python train.py --n_layer=14 --d_model=384 --n_kv_head=1 --vocab_size=5470 --activation="geglu" --positions="rope" --init="normal" --init_std_o=0.0 --lr=0.00316 --lr_mult_qkv=0.4 --schedule="wsd" --final_lr_fraction=0.1 --batch_tokens=131072 --seq_len=1024 --train_tokens=901400000
Each number is 200 + 30 x the weight over its row's rms, rounded and kept within 0 to 999. Layers, rows and columns count from 0. The size before them is the row's rms in percent of the matrix's.

# up: layer 8 MLP up, 1024x384, rms 0.0979, rows 29-95, columns 352-383
# down: layer 8 MLP down (transposed), 1024x384, rms 0.189, rows 29-95, columns 352-383
# gate: layer 8 MLP gate, 1024x384, rms 0.0928, rows 30-95, columns 352-383
up29,099,158,216,210,177,209,182,214,224,204,197,214,231,168,178,189,172,160,244,266,197,228,215,170,218,202,215,198,176,253,212,165,186
down29,100,124,200,222,177,181,224,189,194,179,176,207,244,175,214,180,188,190,229,126,219,189,170,198,183,203,171,189,207,258,172,216,164
gate30,099,224,192,209,221,157,177,203,220,186,249,186,206,204,202,190,168,222,240,197,189,208,230,175,205,161,210,182,157,182,185,186,167
up30,099,195,185,185,161,196,192,173,247,197,164,198,245,176,122,241,250,168,241,206,160,226,231,222,223,150,206,202,235,211,186,148,217
down30,101,185,249,156,186,262,187,188,247,214,226,169,220,245,187,159,152,210,259,166,163,165,191,203,195,180,137,202,190,238,179,192,151
gate31,104,162,208,237,215,168,177,235,190,183,203,203,212,235,193,193,168,243,188,238,178,210,208,104,187,193,241,206,232,211,226,227,217
up31,099,215,223,212,239,204,171,176,198,231,263,216,200,202,202,230,208,210,211,186,162,204,203,225,229,223,254,211,171,190,237,162,170
down31,097,234,180,192,185,204,195,175,170,204,220,175,206,176,232,205,166,233,223,233,160,198,199,196,210,157,154,249,173,163,209,253,211
gate32,099,186,210,175,235,182,197,225,198,226,196,173,193,201,182,227,180,230,193,212,178,157,200,208,210,225,197,239,195,243,200,213,170
up32,102,168,130,230,207,173,184,212,173,202,165,218,158,212,178,172,171,194,193,203,181,166,234,223,182,183,231,140,211,206,204,175,129
down32,100,205,176,202,225,219,208,238,191,215,215,242,216,153,195,234,160,211,244,213,236,176,219,150,179,220,214,193,196,202,186,196,160
gate33,104,212,206,204,230,167,214,226,139,175,235,139,237,235,222,179,206,247,144,213,181,213,201,172,191,234,265,225,156,195,168,166,216
up33,100,183,117,206,223,189,198,172,234,154,212,171,243,209,196,238,241,168,178,266,196,223,212,226,183,221,172,171,201,262,194,155,170
down33,097,152,212,200,212,229,211,149,164,225,144,189,215,234,186,189,177,233,187,224,177,171,272,196,246,216,251,172,233,186,167,174,269
gate34,090,151,204,160,248,199,191,196,200,187,231,196,231,195,182,216,188,219,231,254,224,247,180,227,220,157,209,213,239,200,194,199,180
up34,089,161,216,211,195,211,144,220,292,216,194,272,191,195,223,169,160,252,188,205,186,101,250,233,206,226,214,237,160,218,197,224,216
down34,094,215,170,189,200,177,241,186,203,265,195,217,160,211,158,211,193,227,194,188,208,226,171,139,168,174,116,146,165,191,227,219,207
gate35,095,145,231,195,181,221,253,202,157,191,173,175,225,196,217,171,246,172,220,182,196,156,180,194,190,207,200,249,163,246,201,235,178
up35,102,213,212,198,263,177,197,156,163,171,187,194,195,183,236,218,149,188,235,186,146,176,147,215,158,221,197,132,251,155,185,195,169
down35,094,205,194,158,269,202,192,190,174,173,231,158,223,200,163,198,148,165,220,200,171,138,214,185,145,212,192,201,180,226,202,200,213
gate36,099,233,229,161,179,176,201,207,183,264,190,168,149,205,224,184,181,245,200,243,233,185,174,143,226,217,176,199,176,179,224,179,191
up36,098,201,196,138,144,245,232,176,246,197,207,202,192,239,225,238,195,226,144,156,235,209,178,209,194,244,204,207,176,178,161,224,177
down36,101,243,153,186,225,183,219,231,189,183,171,189,217,227,187,178,183,216,163,168,187,201,228,202,196,239,178,201,210,174,222,148,301
gate37,102,255,249,213,195,188,172,205,198,134,201,189,177,193,92,195,176,193,223,188,108,205,232,195,160,212,201,235,175,225,194,193,192
up37,100,175,139,209,229,184,191,123,183,201,189,180,217,174,219,252,266,206,216,253,195,207,193,139,174,193,241,212,182,191,180,185,254
down37,099,144,195,184,212,184,232,158,213,187,175,174,156,173,207,173,212,215,176,217,153,237,159,165,186,179,167,150,212,210,210,210,240
gate38,101,284,233,176,223,203,214,173,179,201,225,253,161,217,174,258,168,212,188,186,199,243,194,182,157,188,182,216,177,157,198,202,147
up38,097,182,213,200,204,129,184,216,201,226,183,191,212,159,145,223,184,194,176,190,162,193,204,209,235,200,204,199,228,235,308,208,250
down38,099,222,207,254,167,211,215,129,240,205,227,225,186,165,216,144,261,202,193,195,200,191,204,244,185,241,210,186,198,173,187,214,196
gate39,101,197,244,215,151,232,192,231,213,211,189,135,227,226,165,181,219,180,187,196,223,204,220,196,196,197,257,266,177,168,185,201,232
up39,100,233,212,192,204,216,173,220,219,185,239,174,223,228,194,174,159,183,230,197,221,160,181,203,161,221,182,211,220,149,173,176,147
down39,103,186,206,198,204,173,210,235,204,275,175,208,161,234,156,202,224,226,219,224,224,178,196,234,226,243,193,166,212,187,166,206,204
gate40,099,141,245,169,168,185,210,220,228,231,222,161,181,207,189,246,289,190,216,148,193,214,207,203,167,174,191,152,190,223,226,210,203
up40,096,138,199,238,224,211,242,195,187,196,255,191,218,213,237,248,198,207,212,185,162,213,143,134,196,163,167,215,175,209,196,208,204
down40,102,196,244,220,197,188,251,244,218,184,183,193,176,205,181,259,176,161,233,185,178,207,201,195,191,213,147,199,190,211,261,181,180
gate41,098,251,152,158,154,176,205,197,202,229,215,183,164,235,200,249,174,200,208,236,208,236,188,188,210,197,147,155,183,235,205,238,204
up41,101,206,261,211,202,207,216,156,277,153,228,185,197,218,178,218,151,210,207,174,201,207,183,203,225,205,155,227,237,224,238,140,203
down41,104,148,200,167,180,187,207,222,201,196,230,167,172,251,195,178,176,205,219,194,169,210,201,220,239,167,215,194,179,206,173,199,215
gate42,097,165,258,162,208,279,210,225,190,162,206,259,162,206,246,213,225,203,168,163,196,200,180,168,184,214,216,213,209,185,186,171,202
up42,093,163,167,226,166,194,230,200,249,194,229,162,203,170,200,192,219,187,159,184,230,209,174,205,160,182,174,200,172,214,148,193,172
down42,096,178,192,229,202,165,168,151,237,207,163,193,203,186,197,188,223,225,212,201,196,234,194,196,234,188,147,220,180,200,224,237,216
gate43,106,203,167,188,148,179,207,199,265,159,213,211,178,143,193,187,205,208,127,236,202,209,166,228,177,167,234,238,215,195,195,201,175
up43,102,204,184,219,162,247,135,233,244,166,182,192,225,206,199,180,231,157,148,139,215,206,230,223,191,200,175,215,232,179,192,214,229
down43,102,180,154,168,202,171,177,197,254,191,215,241,205,204,233,245,210,186,194,182,198,150,215,212,189,213,196,223,190,189,184,206,184
gate44,110,174,263,163,228,219,200,182,257,214,189,199,186,229,165,230,188,145,213,171,224,145,191,200,212,180,187,177,194,187,210,147,147
up44,108,229,180,153,209,168,150,174,193,232,220,253,186,224,210,211,203,203,151,208,215,175,191,224,193,203,196,257,233,212,220,193,241
down44,102,241,187,184,182,180,173,176,253,254,211,210,228,211,182,221,226,254,189,201,211,181,230,223,214,213,189,197,207,248,195,201,266
gate45,109,182,219,207,216,208,186,263,192,195,204,141,231,232,160,203,170,142,219,185,198,198,201,161,198,185,162,181,116,226,206,178,268
up45,107,234,224,180,233,225,185,152,202,208,164,167,187,179,206,240,180,209,199,258,249,203,134,194,235,169,235,174,189,166,164,158,191
down45,094,214,275,184,219,204,199,235,150,182,225,180,216,217,199,197,232,147,188,186,205,177,184,181,205,189,214,204,209,204,181,192,158
gate46,103,182,186,172,212,220,211,173,168,208,210,206,227,205,162,170,213,209,189,217,211,228,153,188,255,167,163,188,189,223,153,181,231
up46,100,140,168,246,185,180,211,155,214,216,184,169,266,171,247,230,191,275,194,194,196,185,241,210,221,187,246,193,222,202,188,231,193
down46,096,198,187,196,215,156,219,149,202,212,174,188,182,170,273,193,177,196,226,237,199,177,225,181,157,245,222,251,117,221,236,210,207
gate47,104,181,202,178,179,215,204,177,178,210,170,188,196,179,168,208,210,237,138,201,197,233,201,180,127,201,147,151,158,178,204,197,138
up47,101,225,197,175,163,138,160,169,234,245,187,175,178,215,185,137,250,171,177,219,147,229,158,209,169,190,220,258,195,186,185,150,142
down47,099,208,220,210,175,197,183,205,177,231,175,190,160,136,211,141,227,180,183,177,200,197,210,177,228,244,188,176,146,178,183,169,148
gate48,099,174,179,155,155,164,199,223,174,185,193,173,140,215,189,200,190,165,204,155,223,234,241,222,253,157,187,220,179,207,199,229,238
up48,101,218,203,188,166,187,177,242,242,223,189,190,179,123,158,178,209,206,219,241,179,216,184,214,179,243,241,236,185,199,202,207,205
down48,100,202,279,204,157,205,249,185,183,205,168,248,191,118,186,207,196,198,186,272,203,162,177,212,220,229,218,235,207,181,238,141,225
gate49,093,198,170,182,232,201,193,211,269,196,151,192,210,224,214,172,190,174,210,174,231,195,177,158,212,224,162,191,152,197,207,182,227
up49,095,217,210,230,182,188,159,226,224,177,214,179,196,223,231,189,209,188,219,155,238,138,209,175,197,211,145,192,193,164,204,230,213
down49,108,242,159,148,226,183,197,213,222,183,124,171,241,173,215,205,194,213,145,197,196,202,211,192,239,247,164,188,214,144,203,208,146
gate50,105,148,232,250,200,145,210,239,235,208,136,251,139,179,210,171,204,233,240,177,208,181,260,220,136,156,190,207,174,158,230,187,190
up50,103,188,185,195,261,173,181,204,227,206,226,145,209,194,225,203,207,222,251,211,177,182,169,208,197,187,167,146,238,209,196,232,214
down50,098,173,195,208,240,152,226,255,203,219,230,218,171,263,201,198,216,193,212,183,170,162,231,209,197,208,140,200,206,190,196,206,227
gate51,098,215,228,242,183,185,197,205,186,224,200,128,210,192,176,182,226,202,180,187,250,174,188,193,139,243,150,202,127,225,199,198,176
up51,092,190,193,234,159,145,187,195,229,219,190,241,272,224,224,177,204,236,283,194,179,193,205,173,236,153,233,228,165,165,232,202,199
down51,095,200,197,229,176,202,201,210,202,195,224,243,204,213,173,160,233,173,209,154,208,159,251,200,197,224,107,211,231,232,271,190,238
gate52,105,150,180,206,150,205,206,158,229,196,227,163,169,181,157,218,153,183,197,203,227,194,173,209,223,149,239,193,186,224,167,173,164
up52,106,138,162,148,217,157,182,241,177,248,148,214,227,178,196,181,171,205,192,197,272,176,194,157,221,199,206,222,155,222,181,207,156
down52,103,164,156,237,206,147,224,188,234,262,198,158,238,186,180,263,197,223,180,168,173,237,186,241,177,173,176,212,176,146,209,214,147
gate53,101,167,213,194,212,203,209,183,211,245,216,231,198,205,171,212,235,213,179,118,183,176,215,191,127,188,154,213,250,194,207,228,191
up53,098,209,233,173,188,222,180,216,166,133,185,197,199,178,222,202,187,209,199,205,204,171,204,192,180,142,201,233,235,147,196,216,192
down53,104,236,167,220,165,240,232,249,241,210,221,204,191,214,189,192,211,233,246,180,275,234,186,220,218,200,217,219,199,214,179,187,194
gate54,102,218,211,166,184,175,182,185,214,165,223,155,194,186,183,144,234,181,207,232,250,200,140,243,210,204,175,193,158,163,245,249,218
up54,102,214,189,289,202,195,198,215,158,208,172,241,189,222,192,175,201,218,226,196,194,245,174,167,170,154,216,158,183,183,149,244,210
down54,103,188,285,269,140,195,199,216,159,210,174,219,178,253,173,149,145,227,142,211,216,207,178,229,191,229,185,243,206,224,204,221,192
gate55,103,170,248,216,225,175,213,233,193,222,193,177,194,208,158,196,160,230,188,159,210,253,169,192,248,160,228,218,187,196,230,171,172
up55,101,134,188,128,186,193,174,222,163,196,183,209,183,220,244,219,195,247,201,203,236,228,201,207,155,209,250,188,169,166,208,232,163
down55,101,171,191,140,217,201,235,188,198,194,191,236,166,173,202,210,232,188,196,227,226,146,199,274,162,143,209,165,174,199,204,198,147
gate56,103,212,166,229,202,185,265,272,177,212,195,196,196,214,213,184,218,136,161,130,181,235,212,185,234,178,182,188,190,160,259,175,182
up56,103,190,143,212,216,202,164,146,202,133,180,230,179,258,219,256,192,222,217,241,205,181,182,233,213,193,194,171,112,190,194,154,266
down56,101,182,197,194,203,202,230,139,207,223,251,211,214,190,215,178,262,134,208,220,192,198,166,208,224,237,230,212,185,219,229,156,210
gate57,096,172,202,190,179,184,198,219,260,266,164,227,186,280,202,181,186,184,209,232,173,184,174,242,208,151,216,220,177,186,179,186,138
up57,101,169,164,202,218,224,145,187,253,190,172,234,185,203,209,244,191,161,241,197,192,230,251,140,193,209,231,229,210,169,222,139,196
down57,095,200,166,244,230,237,222,221,161,187,143,153,188,169,240,178,178,192,206,220,163,196,159,221,190,214,185,176,202,131,246,159,164
gate58,104,170,199,181,219,213,228,208,194,195,238,197,186,201,173,161,199,216,272,199,250,170,168,190,190,182,155,190,207,193,226,229,225
up58,099,213,236,186,188,213,159,121,223,180,220,246,258,171,185,202,161,197,226,165,205,209,237,222,208,207,188,221,151,222,158,193,231
down58,100,197,203,239,157,198,242,210,121,204,176,178,195,213,172,203,195,170,180,172,215,215,188,160,194,138,214,185,191,173,205,204,169
gate59,098,225,186,117,214,149,255,227,227,191,212,166,238,209,161,221,211,155,204,212,251,193,237,249,232,211,208,139,168,211,253,209,183
up59,098,205,201,201,151,219,257,232,177,208,202,187,195,202,192,168,182,263,235,155,225,180,154,200,229,169,211,188,173,230,184,170,183
down59,100,211,167,235,232,272,168,166,252,204,202,171,187,179,237,215,153,182,181,208,203,234,164,171,189,154,209,206,224,204,167,194,207
gate60,103,211,259,206,193,206,210,203,204,234,218,208,237,233,187,251,227,165,154,178,135,132,208,199,173,214,159,204,195,220,236,272,233
up60,102,188,152,216,217,240,223,238,177,166,180,200,191,195,227,226,196,225,207,234,217,225,173,235,244,221,200,178,247,189,137,191,211
down60,103,205,195,155,215,216,162,181,219,205,128,217,149,176,172,205,198,213,210,191,196,216,275,207,221,203,220,171,248,206,179,218,248
gate61,093,138,198,134,196,190,189,200,185,195,234,210,143,184,178,184,187,173,214,140,217,209,204,198,131,211,174,202,196,134,144,151,218
up61,094,217,199,177,233,190,171,231,192,243,223,217,180,249,164,127,188,166,218,175,209,197,197,219,241,159,249,213,225,194,237,143,210
down61,097,191,228,193,256,169,199,223,168,241,189,262,162,187,169,199,190,267,190,238,230,216,234,209,192,155,224,209,198,193,191,198,193
gate62,104,204,163,234,210,181,206,262,192,225,257,192,191,134,194,195,203,213,203,192,194,215,193,233,194,237,194,189,184,235,197,242,208
up62,106,187,175,171,157,166,215,198,236,210,220,203,185,200,147,160,192,167,186,170,154,199,216,240,160,199,184,153,186,194,205,196,201
down62,099,196,204,158,185,217,159,206,139,245,226,215,253,275,165,181,190,208,231,232,206,221,202,218,226,238,175,203,184,211,256,179,153
gate63,106,147,187,208,198,186,161,147,173,231,184,221,187,189,173,208,242,198,216,191,181,212,191,163,175,166,173,211,216,222,207,197,227
up63,109,198,274,218,246,194,187,248,242,163,216,239,192,234,154,188,144,237,105,185,170,205,210,166,213,172,197,222,185,184,194,146,198
down63,102,173,205,250,183,166,206,240,222,221,184,192,149,223,117,212,133,192,170,180,217,162,224,186,191,241,186,214,158,188,191,146,190
gate64,098,177,227,220,180,181,188,225,182,170,202,190,221,220,128,174,208,222,202,216,234,197,219,187,224,204,221,213,176,99,168,206,191
up64,099,245,259,205,223,188,167,129,194,180,293,158,195,189,166,165,209,191,200,202,201,168,161,230,194,198,207,175,229,221,209,188,182
down64,095,194,257,220,196,221,182,206,169,185,204,191,227,224,169,211,194,200,236,256,214,228,193,196,184,228,227,191,212,210,176,171,207
gate65,093,195,201,132,237,202,187,203,212,174,204,206,201,210,225,159,141,237,214,128,215,177,209,171,174,175,130,233,255,234,231,155,221
up65,092,224,234,223,183,157,241,180,229,172,188,227,167,183,172,193,127,224,228,189,207,199,133,181,163,160,189,234,211,177,235,203,201
down65,089,223,196,194,174,236,168,196,187,233,176,206,151,163,240,170,231,169,204,203,254,185,167,223,210,204,197,179,186,218,220,215,162
gate66,099,189,172,182,250,181,162,209,195,201,176,236,167,211,215,252,170,203,231,139,214,141,218,216,184,143,199,187,243,212,241,189,187
up66,099,157,223,172,182,192,215,212,212,163,182,199,234,196,194,159,166,144,235,244,229,228,234,170,176,197,193,167,206,188,243,212,227
down66,100,193,241,209,205,201,180,175,139,240,185,214,169,200,180,225,205,190,141,212,202,213,233,237,198,238,160,207,199,217,185,225,237
gate67,104,210,203,145,211,250,240,217,152,267,181,247,172,234,157,210,195,221,228,172,168,230,181,217,191,166,175,188,160,207,214,249,168
up67,104,221,233,180,219,160,155,220,209,244,192,179,182,242,179,178,154,213,163,210,183,205,224,167,174,192,208,186,203,157,194,188,211
down67,101,152,240,204,245,192,226,240,149,163,175,179,175,181,213,214,169,243,214,237,234,216,203,211,228,228,191,166,130,127,178,260,135
gate68,098,183,183,157,221,192,155,189,167,174,213,203,190,205,208,199,225,111,221,252,234,198,194,183,144,214,190,204,187,234,199,198,170
up68,104,199,198,274,185,164,192,193,225,214,202,184,147,146,218,249,191,224,190,193,232,230,198,236,181,270,200,247,219,246,150,199,170
down68,095,148,142,237,202,221,211,200,175,203,144,157,185,160,233,204,145,184,147,196,185,199,179,217,251,212,228,219,238,197,155,140,173
gate69,104,193,174,218,265,194,204,253,230,180,163,212,227,285,180,184,170,195,210,141,217,225,207,153,187,222,157,188,243,245,231,174,231
up69,097,214,200,215,198,147,188,225,204,173,177,217,196,153,185,241,196,199,195,201,160,217,215,198,167,255,192,255,183,193,213,139,247
down69,101,186,189,245,219,230,201,170,229,197,280,209,221,212,214,224,213,136,215,255,263,209,237,182,212,221,146,203,202,214,195,235,224
gate70,101,246,166,180,136,213,235,166,227,244,162,184,213,197,198,200,211,227,219,193,165,248,170,162,216,196,189,180,226,218,172,160,177
up70,099,164,227,216,215,184,247,205,204,172,208,185,195,173,254,195,205,223,186,196,231,169,186,195,222,187,194,166,184,240,160,199,200
down70,101,214,227,220,207,186,166,224,184,206,186,185,145,183,222,176,223,217,174,272,204,208,215,222,248,244,152,211,169,198,234,207,252
gate71,106,197,166,196,217,179,174,134,162,156,221,253,196,213,187,235,198,211,201,221,203,156,233,196,185,237,171,242,198,183,228,217,158
up71,106,207,226,214,215,201,189,174,164,207,186,211,173,177,187,173,223,172,237,228,188,198,205,136,165,249,196,199,220,193,155,211,214
down71,098,205,187,209,228,239,181,181,162,191,249,196,181,223,189,195,250,221,182,208,218,212,146,211,138,193,190,193,257,218,221,239,183
gate72,096,178,231,191,218,161,191,227,157,204,227,189,166,202,213,196,153,183,212,178,222,208,210,177,199,205,221,202,211,199,168,202,168
up72,091,172,262,206,238,209,167,180,203,229,237,201,209,202,218,212,195,236,161,224,196,188,201,187,242,241,210,208,145,186,156,244,209
down72,100,178,192,220,172,193,225,191,209,177,206,207,200,158,278,195,205,209,243,198,211,178,284,175,219,163,205,178,188,197,165,183,205
gate73,101,203,230,170,230,172,207,160,211,163,244,197,183,281,201,235,202,224,166,178,199,179,195,203,195,216,156,229,189,206,159,222,209
up73,102,180,164,184,192,190,196,245,147,225,195,217,164,205,196,191,214,140,219,218,257,231,197,154,180,188,206,231,164,207,225,205,220
down73,099,171,199,207,232,157,234,256,147,196,196,221,155,196,213,187,211,211,208,139,242,204,259,150,174,205,187,197,214,239,224,249,251
gate74,097,186,191,184,180,199,225,218,151,220,201,205,225,191,212,217,216,215,224,181,166,206,148,206,204,186,191,194,207,187,150,135,195
up74,093,167,231,265,186,192,223,268,134,221,188,199,197,195,180,222,194,193,203,230,167,268,225,161,228,208,296,108,165,160,192,202,186
down74,102,216,169,170,172,204,190,166,198,225,178,184,202,186,205,194,150,188,173,225,245,164,208,245,213,230,200,186,209,191,182,188,182
gate75,093,134,212,133,214,179,238,176,193,175,219,206,229,209,212,205,180,202,240,160,145,229,185,182,180,229,204,191,177,184,202,250,234
up75,096,164,172,232,190,194,187,201,170,187,196,232,239,221,228,256,220,181,157,240,182,222,217,194,240,195,257,193,203,176,172,211,246
down75,092,242,220,185,197,173,149,236,187,224,242,229,216,228,164,206,207,198,166,223,215,171,203,230,183,159,188,256,223,118,198,218,217
gate76,091,204,229,148,265,193,187,224,242,174,218,204,168,216,194,200,192,253,179,166,232,209,284,218,161,200,190,222,167,234,206,223,226
up76,093,283,206,167,191,176,243,161,247,213,236,204,181,263,204,204,191,175,172,189,206,190,182,252,221,204,216,208,172,226,116,163,184
down76,104,161,190,207,149,212,238,181,179,216,145,193,270,153,207,208,217,207,220,199,213,185,146,255,212,144,261,225,180,190,201,185,162
gate77,107,246,275,202,227,196,194,218,209,228,184,149,145,160,177,200,232,184,226,189,188,244,223,181,208,206,202,193,229,220,187,167,169
up77,106,208,233,168,153,212,174,164,204,265,170,224,269,196,149,185,192,165,190,147,260,194,242,213,172,205,212,189,212,198,195,174,203
down77,104,187,220,150,161,181,206,246,178,186,202,150,221,186,161,209,207,246,215,168,200,209,221,190,172,205,211,228,150,179,238,209,238
gate78,100,176,221,95,199,191,192,146,242,180,221,220,180,159,198,181,227,191,192,229,153,242,201,224,143,187,147,224,204,187,192,182,187
up78,103,196,172,181,127,219,218,158,191,241,165,210,247,199,206,237,222,180,202,234,184,254,216,220,212,215,230,219,241,179,109,231,199
down78,100,201,193,226,188,185,220,196,214,213,204,193,177,158,192,261,192,186,263,255,197,151,226,229,188,160,200,208,228,187,176,210,212
gate79,099,235,126,170,200,180,193,171,223,227,196,179,189,193,183,171,219,176,238,187,221,150,172,196,230,166,197,147,147,181,279,184,239
up79,096,129,179,191,207,196,271,224,199,212,198,250,213,191,281,186,246,209,202,182,223,206,175,185,216,225,210,166,155,146,196,191,183
down79,098,216,183,206,272,242,217,222,216,207,230,232,182,193,187,230,228,220,237,176,198,239,189,216,225,157,211,180,238,190,183,153,200
gate80,105,195,231,252,189,185,195,230,226,218,188,151,181,165,151,249,205,236,179,210,210,179,215,191,210,137,216,224,175,229,199,195,208
up80,106,227,156,161,172,220,229,217,202,233,157,189,198,227,192,191,226,246,255,245,150,194,189,154,152,232,140,203,230,208,200,229,186
down80,105,179,182,187,168,190,211,192,207,206,255,234,214,198,228,242,161,182,226,173,172,189,197,221,195,210,167,255,165,162,203,228,209
gate81,104,175,211,188,185,202,216,179,160,229,165,169,168,214,193,194,240,198,176,175,249,175,179,158,188,183,156,168,224,182,219,223,202
up81,105,162,219,155,207,177,245,176,199,166,250,204,126,240,212,174,162,248,225,153,244,202,239,216,228,211,183,194,244,184,195,210,200
down81,100,257,149,175,160,222,187,206,216,249,196,231,227,198,199,261,180,262,220,231,214,215,220,203,207,186,210,162,166,231,258,184,189
gate82,106,208,207,158,169,168,228,164,205,236,211,160,178,208,208,167,210,254,243,175,227,138,185,152,206,182,170,214,218,205,247,208,153
up82,106,223,187,238,259,225,175,268,203,235,235,221,246,126,180,172,177,202,159,225,219,234,200,186,170,198,194,166,198,170,171,198,198
down82,110,274,274,237,173,161,154,257,145,201,237,238,222,219,261,236,166,241,166,215,182,199,157,229,169,189,158,182,231,163,183,149,228
gate83,102,206,212,218,140,183,255,235,177,163,236,156,185,173,193,283,197,203,185,245,182,265,207,181,159,278,200,178,220,191,225,204,220
up83,103,193,186,214,209,267,167,174,134,258,219,206,235,201,214,155,171,170,208,192,221,209,202,163,272,183,187,197,192,232,206,234,248
down83,097,198,212,180,219,233,188,236,204,191,189,217,190,210,179,218,229,202,160,132,252,156,201,119,211,176,186,167,184,222,205,194,194
gate84,099,221,159,240,209,168,189,235,151,194,165,156,181,226,210,183,209,216,226,199,202,138,167,168,214,223,160,163,191,242,258,205,203
up84,104,206,231,190,209,209,228,163,155,251,145,226,203,203,164,186,171,182,249,219,140,164,210,156,180,193,225,163,182,197,253,213,207
down84,101,192,206,194,242,237,188,173,228,241,159,196,217,207,188,166,198,237,203,196,212,265,173,171,219,207,259,240,163,143,161,164,158
gate85,103,170,206,197,167,205,229,266,243,239,201,235,206,225,157,217,237,213,166,191,213,169,151,243,199,142,191,145,244,234,214,151,171
up85,103,236,227,185,186,194,185,163,194,259,139,184,200,199,244,229,190,174,188,232,244,174,183,120,184,154,217,217,164,215,193,150,275
down85,099,268,171,204,238,156,177,215,248,204,214,200,180,243,194,228,153,199,173,198,230,174,213,147,197,207,189,196,231,268,203,227,190
gate86,095,230,232,198,233,247,203,198,196,187,186,185,207,163,159,175,223,231,202,203,206,218,180,192,258,236,180,180,149,172,191,201,223
up86,097,228,191,182,230,178,201,157,187,206,216,176,229,195,177,178,187,211,173,198,188,206,236,200,178,201,206,206,186,154,173,164,238
down86,097,140,203,235,206,156,178,206,191,163,218,200,237,246,208,175,192,211,226,206,240,176,195,162,210,219,235,240,167,223,171,173,196
gate87,103,178,172,193,224,149,182,195,182,212,163,208,187,235,202,206,226,185,176,173,193,238,207,182,200,219,186,136,172,182,190,282,220
up87,103,179,208,172,250,179,161,210,160,213,213,234,205,181,222,231,211,143,173,227,214,301,253,214,223,142,235,186,195,206,259,198,177
down87,101,292,198,239,203,217,198,183,219,194,233,226,182,198,183,225,205,140,195,237,158,196,200,214,225,223,142,221,241,214,196,219,178
gate88,097,229,256,218,196,251,179,190,237,181,236,195,168,192,189,178,223,175,199,201,199,190,187,196,212,214,190,211,192,204,203,242,216
up88,099,209,228,226,190,147,184,202,237,202,219,160,217,181,264,228,162,160,216,212,247,238,192,232,182,160,127,174,221,208,240,253,149
down88,096,180,225,174,213,158,180,206,196,222,263,230,166,219,206,227,170,191,197,219,215,218,181,244,207,187,199,190,190,176,158,221,236
gate89,105,147,268,219,239,215,177,157,139,181,204,182,196,244,195,189,194,189,267,199,174,200,190,157,226,210,206,205,167,200,207,227,224
up89,101,210,252,208,185,174,177,196,180,214,188,218,173,208,245,268,174,234,178,210,184,210,242,202,196,173,182,197,206,202,255,171,171
down89,095,188,226,207,191,182,215,210,192,196,239,200,194,207,226,210,179,174,275,224,199,222,168,211,255,281,200,174,192,224,189,182,201
gate90,102,229,210,180,203,236,155,218,244,144,206,202,199,179,155,223,279,170,209,170,187,220,146,193,238,234,144,208,144,166,197,292,195
up90,099,233,177,196,179,199,208,210,193,245,277,223,190,187,189,189,268,181,213,174,212,211,178,171,231,207,202,186,205,229,235,264,181
down90,098,214,284,209,206,202,198,184,168,177,200,177,230,252,126,215,164,207,198,224,237,209,206,159,172,227,223,185,239,229,208,157,151
gate91,101,174,208,163,159,178,198,229,226,201,243,207,159,199,235,152,251,164,240,219,193,204,237,183,135,255,214,198,194,221,213,269,178
up91,109,188,167,204,241,200,201,197,178,209,214,191,215,218,247,181,171,152,161,215,234,159,201,205,209,166,265,225,149,189,173,223,147
down91,110,162,177,212,182,204,180,269,98,215,237,210,233,216,211,202,262,171,189,197,216,204,158,203,268,216,168,243,225,219,151,213,238
gate92,091,164,245,213,141,181,156,178,180,240,189,170,192,198,149,172,209,171,173,191,168,245,235,172,182,180,230,170,196,187,213,258,195
up92,098,174,172,193,198,194,176,181,252,189,231,236,181,198,240,228,229,182,146,220,191,242,169,194,228,230,201,243,165,200,204,160,227
down92,090,231,129,200,174,219,200,219,203,136,204,201,213,198,203,173,201,260,239,244,195,216,189,221,220,195,177,181,261,197,261,177,203
gate93,102,188,212,203,273,151,155,220,177,209,242,216,178,196,232,251,157,215,213,168,173,188,214,145,159,229,230,205,155,194,281,227,206
up93,102,246,229,223,213,218,142,200,231,178,181,227,173,204,210,191,209,196,205,200,172,98,166,198,242,210,243,256,226,228,209,189,219
down93,104,193,206,138,156,193,205,210,183,165,156,222,206,217,197,214,167,196,178,189,230,184,213,236,228,221,201,243,256,247,233,159,227
gate94,102,233,157,162,219,252,188,211,195,224,158,221,195,263,191,247,214,217,194,207,217,153,192,247,234,201,229,189,141,152,158,192,231
up94,104,246,208,188,192,183,243,204,152,205,151,158,165,196,157,229,238,177,227,216,209,163,158,172,138,178,239,208,151,233,141,231,192
down94,101,148,244,192,243,168,202,186,158,219,155,213,218,258,210,197,227,151,165,208,186,160,211,160,250,191,221,193,169,191,190,154,141
gate95,105,218,219,116,171,189,262,226,201,208,191,189,170,262,166,182,275,244,166,195,174,213,132,180,177,252,187,251,202,178,199,157,156
up95,101,214,167,176,127,258,86,147,219,250,217,212,214,220,211,241,213,190,219,249,174,168,192,178,151,228,210,171,183,272,178,179,199
down95,105,238,175,163,167,228,147,165,247,214,176,182,147,215,164,185,227,173,239,215,243,194,170,158,176,248,228,185,158,201,199,230,191